Each number is 128 + 32 x the weight over its row's rms, rounded and kept within 0 to 255. Layers, rows and columns count from 0. The size above them is the row's rms in percent of the matrix's.

# layer 5 MLP up, 1536x384, rms 0.115, rows 151-197, columns 128-159
size [ 92 101  93 103 100  95 101 101  96  91 106  98  92  95 100  97 105  98  92 105  97 100 104 101 109 112  97 105 106 100  99  98 102 100  92  99  98  92 107  99 110 100  96 101 102 102  98]
[[123  77  94 121 133 144 126 100 121 128 122 131 134  92 148 175 111 118 179 120  91 101 110 142 117 105 119  31 137 169 149 135]
 [147 137 131 159 126  98 154 116 126 159 180 141 114 132 179 123 148  91 149 155 181  79 130 120 149 137 170  52  82 172 127  82]
 [118 157  89  96 126 185  97 119 132 148 185 109 128 168  77 152 146 144 144  75 153 140 110 144  65 115 149 124 161 160 134 109]
 [200  99 156 143  81 116  85 153  96 139  65 109 118 135 115 139  64 119 124 134 135 138 130 115 143  95  95  71 140 112 115 113]
 [163  91  76 139 146  99 150 144 148 107  76 143  93 120 106 104 106  67 119 170  56 109  60 110 165 135 106 100  96 124 142 104]
 [ 88 124 125 178 113 167 146  68 108 142  80 134  76 165 117 113  99  92 113 101 143 155  47 138 152 142 113 146 115 195 115 108]
 [168  68 189  97 179 114 115  88 146 113 104 107 143 124 149 138 122  59  90 113 126  98 139 180 110 103 122 132  96 137 122 160]
 [ 92  83 182 163 212 171 109 134  69  79 160 162 106 174 166 132 106 112 101 112 103 100 113 157 119  97 127 119  89 115 143 173]
 [147 136 151  82 129 108 140 101  52 119 117 124 126 106 125 101  97 124 146 158 115 107  68 181  88 130 161 100 122 113 150 119]
 [141  87 173 137 126  26 170 102 139 136 130 129 135  71 151 100 160 135 153 158 143 133 132 123  35  94 114 146  38 114 158  82]
 [169  93 131  98 115 108 159  97 146 126 112  95 150  95 118 170 103 124 145 102 181  75 127 161 139 121  64 104 133 112 103 105]
 [ 92 155 153 114  66 112 159  93 132 196 140 138 104  94 202  68 128 166 102 112 112 138 170 124 111 115 143  92 107 122 150 147]
 [115  91 161 139 152  64 228  86 161 133  78  99 127 114 112 145 165 111 155 102 160 127 125 150 122 138 139 205 158 142 124 100]
 [119 142 103 101  65 111 195 105 130 100 122 118 133 107 154  87 147 103 119 182 150 162 188 179 124 112 102  93 158  81 114  80]
 [127 141 136 133 131  94 151 161 117  99 146 161 133 145 130 134 149 127 139  89  78 163 132 159 131  80 115 118  92 138 136 145]
 [145 153 165 121  97 111 149 144 204  65 143 122 158 101 133 108 117 109  92 151 111 112 128 135 139 146 144  99 203 106  82  98]
 [102 140  62 156 148  74 119 113 149 143 141  87  98  98 142 128 112 111 120  75  81 151 162  83 182 172  97 105 146 134 105 128]
 [120  94 101  61  86  82 100 110  98  80 101 125 206 161 120 140 132  93 197 117  72  84 124  88 130 176 133 108 187 125 120 124]
 [127 159 124 154 190 127 147 122 171 129 105 115 106 129 136 109 104  94  68 156 112 100  70  81 166 180 131 138 101 117 131 134]
 [172  82  94 194  83 135 137  84 164  98 123 138  73 130  81 120 146 115 135 144  86  84 163 115 114 129  91 109 144 163 121 143]
 [ 99  77  90 100 100 124 124 110 136 121 132  67 132 153 167 166 155 183 149 101 139 131 172 110  47  85  97 150 151 154 115 166]
 [131 174 141 133  91 123 155  87  97 131  85 120 136 162  91 115  96 109  75 129 104  88 167  85 124 171 163 102  96 115 122 173]
 [123 113  99 127 104 123 186 136 162 160 101 179 158 139 162  96 158 147  93 166 133 136 128 103 150  55 147 126 139  82 156 134]
 [155 128 131  97  95  99 112 113 108 108 149  71  99 105 124 137 143  82 100 155  96  94  98 102 120 145 160 104 143 127 154 224]
 [158 113 134 124 147 137 144 118 139 123  74 128 176 168 136 102 110  92 148 136 148 111 117 120 143 124 139 129 159 134 123 161]
 [145 128  88  98 118 108 128 111 124 130 174 103 140 142  84 158  89 116 111 173 102 159 110 158 120  95 141  91 136 119 129 145]
 [183 118  87 105 212 119 157 153 156 124 162 100  74  99 131 136 103  94 139  68 119 118  91 121 138 109 114 142  77 142  91  97]
 [125  88  77 137 112 105 107 112 148 118 117 102 138  93 113 113 153 111 138 127 113 111 143 124 100 136 114  65 191 140 145 124]
 [136 158 117 131  98 135 135  95 130 164  85  99 117 131  71 133 115 129 144 106 152 114  97 139 140 136 125 117 139 149 143 118]
 [ 69  99 133  95 119 163 176  40  92 115 176 133 119 111 118 187 156 119  67 145  99 120  93 169 160  91 101 134 103 170 111 121]
 [122  80 145  74 103  79 162 130 104 162 117 130 175 111  88 138  76 100 130 179 116  77 163 118 170 130  92  62 109 137 194 116]
 [ 88 153 101 105 109 117 172  68 116 146 164  49  74 166  44 129 140 159 129  80 169 144 150 126  80  66 165 150 128 121 162 149]
 [114 158 153  95 101 109 117  75  92 149 161  90 208 148 124  83 122 174 119 132 160  86 168 136 147 149  58 143 153  94 116 139]
 [105 194 171 108 121  85 155 141 115 129 144  90 129 108 217 107 156 106 133 146 143 139 106  80  90 149 172  48  99 105 183 175]
 [101 181 105 125 142 137 157  81 155 158 153 128 122 163 126 137 151  96  97 128  88  81 155 145 126  76 129 128 104 129 128 100]
 [148 130 151 148  97 108 148  88 127 145 127  84 143 189 165 181  64  89 133  89 142 147 146  87 107 113 168  87 196  78  69 131]
 [128 176 176  98 141 139 132 115 151 164 105 142 109 158 149 152 148 161  83 165 121 137 105 157 114 153 106 170 109 139 132 213]
 [115  76 126  97 131  86 180 129 154 147 173  82 110 134 134 126 143 108 112 146 133 128 127 134  68 152 134 120 114  97  97 179]
 [ 83 171 167 170 122 110 107 104 150 125  90 129 119  34 142  80 126 154 170 136 146 135 158 172 171 175 113 106 132 131 124 139]
 [144  77 121 104 172 127 139  86  85 143 155 102  91 147 156 180 132 115 164 145 107  95 116 129 114 138 142 139 148 152 114 128]
 [ 99 152 146  73 124 180 110 157 140 101 167 161 123 124  47 159 149  92  74 159 145 122  85 114 115 166 136  94 120 119 161 146]
 [101 132 145 146  85 156 114 185 138 148  74 154 125 109 163 112 124 144 139  71 202 106 142 129 114 145 139 158  80 117 116  64]
 [141 179 151 162  95  78 133 192 148 105  76 105 130 187 117 139  98  77 117 167 160 137  55 121 116 122 142 118 155 144 127 168]
 [166 102 107 144  92  72 119  72 114 149 159 101  95 146 152 108 110 138 162 118 124 208 118 146 109 127 139  92 153 113 152 149]
 [153 175 112 149 140 138 133 112 114  97 130 148 114  90 123 177 158 103 162 137 117  98 133  76 144 131  91  89  72 104 138 159]
 [ 90 141  70  86 174  96 184 149  84  92 125 129 101 111 125 186 113 116 129  85 106 127 107 147 115 170 135 123  91  76 100 130]
 [137 143 181 174 188 151 139 155 128  86 138 150 143 165 162  73 163 129 177 130 119 194 154 115 202 141  79  83 177 119 131  94]]
# layer 5 MLP down (transposed), 1536x384, rms 0.116, rows 151-196, columns 128-159
size [100  98  92 101  99 101  97 101  99  92 103  94  94  99  93  97 105 103 100 102 102 100 104 102 100 113 101 105 104  98  99 101 100 101  94  97 103  96  95  96 107 102  94 103 100 101]
[[124 125 145 210 109  75  81  75  62 135  89  96 107 186  95 121 114 110 167 156 135 140 137 140 123 153 108 124 111 171 104 125]
 [ 82 157 155 168 148 109 104 141  95 114 146 170 124 135  64 132 130 139 107  96 101 107 127 127 111 145 120 147 149  96 121 105]
 [194 113 145 144 133  95 113 131 128 183 117 155 100  87 103 152  70 142  95 163  71 132 168 203 154 161 117 198 108 139 154 175]
 [173 176 146 138 124  66 122 126 121 147 166 133 149 143  81 105 155  96 113 114 153  95 168 140 110 122 125  89 111 165 138  92]
 [155  95  86  97  92 164 121 111  97 183 129 120 177  92 146 109 155 142  97 129 141 119 141 107 121 159  97 129 111  31 152 112]
 [103 103 159 142  64 140 131 150 116 106 135  91 111 158 129 125 198 137  87 130 102 116 109 133 184 124 128 141 174  91 123 174]
 [141 188 109 109 129 161 132 175 107 134 120 148 169 132 160 119 143 176 102 100 189  93 130 120 136 134 152 113 120 114 113  78]
 [117 111 102 106 125 103 128 189 100 132 152 176 139 128  69  77 123 132 164 139 137 140  92 109 100  96 119 160 165 157 134 121]
 [135  92 117 168  86 153 110 125 170  94 143 136 120 109 106 193 141  99 103  93 139  95 155 103 116  94 119 146 161 186  85 164]
 [ 78 183 156 126 111 162 105 142 132 162  71 138  41 130 156 116 110 161 121  92 112 119 144 107 175 125 149  85 139 155 115 115]
 [148  93  95 124  47 172  55 184 131 125 198 125 185 142 135 144 140  83 102 147 158 121 123  93  89 135 160 127 135 166  96 139]
 [ 77 148 140 130 115 176 113  80 121 101  95 124 140 127  96 126 115 101 138 137 143  92 149 112 142 117 116 131  84 129  51 107]
 [146 149  59 121 144 189 131 162 126 117  74  97 129 128 133  85 138 161 120 107  75 140 167  91 109 120 127 177 143 176  78 150]
 [ 94 103 111 152 120 135  90 143 172 128 135 151 167 169 198  89 126 161 146 140 161 128 184 123 136 114 114 131 128 155 154 145]
 [140 216 122 151  75 135 121 142 163 122 105 142 130 153 110  37 106 144 142 137 141 168 134  22 196 163 122 137 110  88 126 114]
 [109  93  81 134 133 149 123 142  79 121 111 124 137  84 162 135 201 243 117 155 130 138 104 203 142  31 157 179  45 156 151 117]
 [ 86 188  81 165 167 111 126 115 127  84 163 150 169 139 107 150 114 117 119 119 162 107 213 156 117 117 115 182 183 139 104 129]
 [121 123  80 117 105  77 136  72 163 192 152 111  73 143 152 121 112 133 103 153  75 144 192 115 105 100 119  93 163 191  96 123]
 [125 126  58 123 118 155  85 134 118 118 131 167 136 147 120 113 142  95 116 132  94 209  99 129 139  78 116  86 174 148 101 121]
 [ 85 156 137 113 110 138 130 116  64 103  98 163 102 160 126  98 124  19 105  84  97 122 152  63 104 162  53 100 111 165 167 147]
 [119 152 172  77 125 159 111 139 100 132 155 133 146 132 113 173 135 133 153  47 112  79 138  80 123  82 167  67 142 105 126  90]
 [ 92 190 149 182  83 126  55 134 110 165 202 104 122 194 132 111 170 139  76 117 123 135 135 141 139 145 154  65 107 169  91 152]
 [ 59 121 102  99 152 132 146  87 151  90 115 136 165 188 134  95  85 185 146 135 101 138  99  95  73  60 189 140 113 106 103  97]
 [141 126 102 132  90 153 145  89 125 115 113 107 163 163 135  98 116 153 127  76 152 167  51 158 120  62 135  83 135  86 117 125]
 [157 153 107  74  85 187 107 164 173 127 125  61 138 116 157 111  69 180  83 135 120 137  71 147 144 167 115 152 124  96 148 103]
 [124  93 151 113 109 175 116 150 131 133 157 104 160 147 179  99 121 142 107 124 122 178 126 104  47 127 156 164 176  74 131 124]
 [136 122 102 147  63  74 111 127 151  87 187 100 173 149 160 157 158 157 131 148 191 160 166 165 193 147 136 139 133 187 120 123]
 [122  84 149 106 121 102 206 102 122  93 146 148  96 132 128 136 178 104 132 141 129 113  93 169 152 114  66 109 117 128 135  87]
 [130 139  98 143 127 138  49 128  94 194 146 128  78 144 144 142 132 142 120  93 107 140 154 146  96 120 105 142 181 112 130  99]
 [129 121  83 167  89  76 187 159 139 119  91 153 111 101 157 103 132 150 194 133 146 129 189 124 124 188 121 155 124  94  90 120]
 [158 168 102 156  24 141 119 140 129 174 141 106 150 131 124  76 128  94 154 113 130  89  84 136 130 128  92  93 105 149  96 119]
 [159 121  97 152  94 111 188 104  83 142 109 124  90 151 156 103 161 156 158 168 110 104 135  82 180 112 148 115 175 111 137 105]
 [118  60 116 164 115 126 162 118 130 134  89 124  62 124  90 173  96 137 128 102 110 116  74 204 148 101 180 149 100  76  62 141]
 [126 118 111 153 111 187  92 155 143  94 145 154 148 136  36 129 150 137 130 136  67 137 126 217 158 132 143 111 154 126 163 134]
 [116 217 102 111  78 122 134 106 139  64 133 152 126 118 149  67 102  95  83 119 163 126 148 109 105 161  53 154 180 131 139  84]
 [143 153 148 116 118 172 132 188 135  88 155 179  76  39 131 103 121 131 128 129 138 124  93 150 153 110 120 136 112 108 152 104]
 [107 177 159 140 146 132 120 145 132 145 122 155 118 164 144  73  97 136 102  93 179 104 122 164 130  92 134  86 130 104 159  73]
 [118 142 124 119  97 134 141  86 100 125 109 170 122 130  49 116 161  92  90 152 164 152  91 103 145 114  62 120 110  78 110 133]
 [154 150 115 136  80 170 178 134 134 101 119 131 176 187 140 162 140 112  96  88 125 127 159  93 113 135  83 135 111 108 122 127]
 [129 101 125 190 106 141 186 141 131 106 116 141 151 133  73  69 141 111 106 144 155  60 129  67  94 149 169 136 154 192  85  73]
 [ 95  52 168 164 106  97 144 127 128 112 159 190 127 141  62 161 154  96 168 144 143 105 178 114  88 134 135 140 142 101 142 131]
 [159 163 141  50 105 135 106 106 119 162 110 111  94 148 111  91 163 189 116  97 109 133 177 107 162 142  84 147 142  93  37  80]
 [188  29 121 166 163 190 150 118 115 107 166  96 109 107 174 132 144 138 166 102 134 126 187 103 188  80  84  98 143 118 204 142]
 [185 114 150 102 123 101 127 101 167 117 203  90 109  68 136 108 198 136 138 124 121 143 152 122 136 107 106 108 140  52 153 106]
 [112  72 159 190 100 106 116 140 145 109 114 145 150 125 149 155 112 119 142  67 124 167 132 174 103 125 125 154 119 200 160 116]
 [ 76 156 107 209  79 137 124 152 137  95 115 142 108 141  91 118 125 114 134  99 107 150 106 163 108 157 154 124 127 156 125 148]]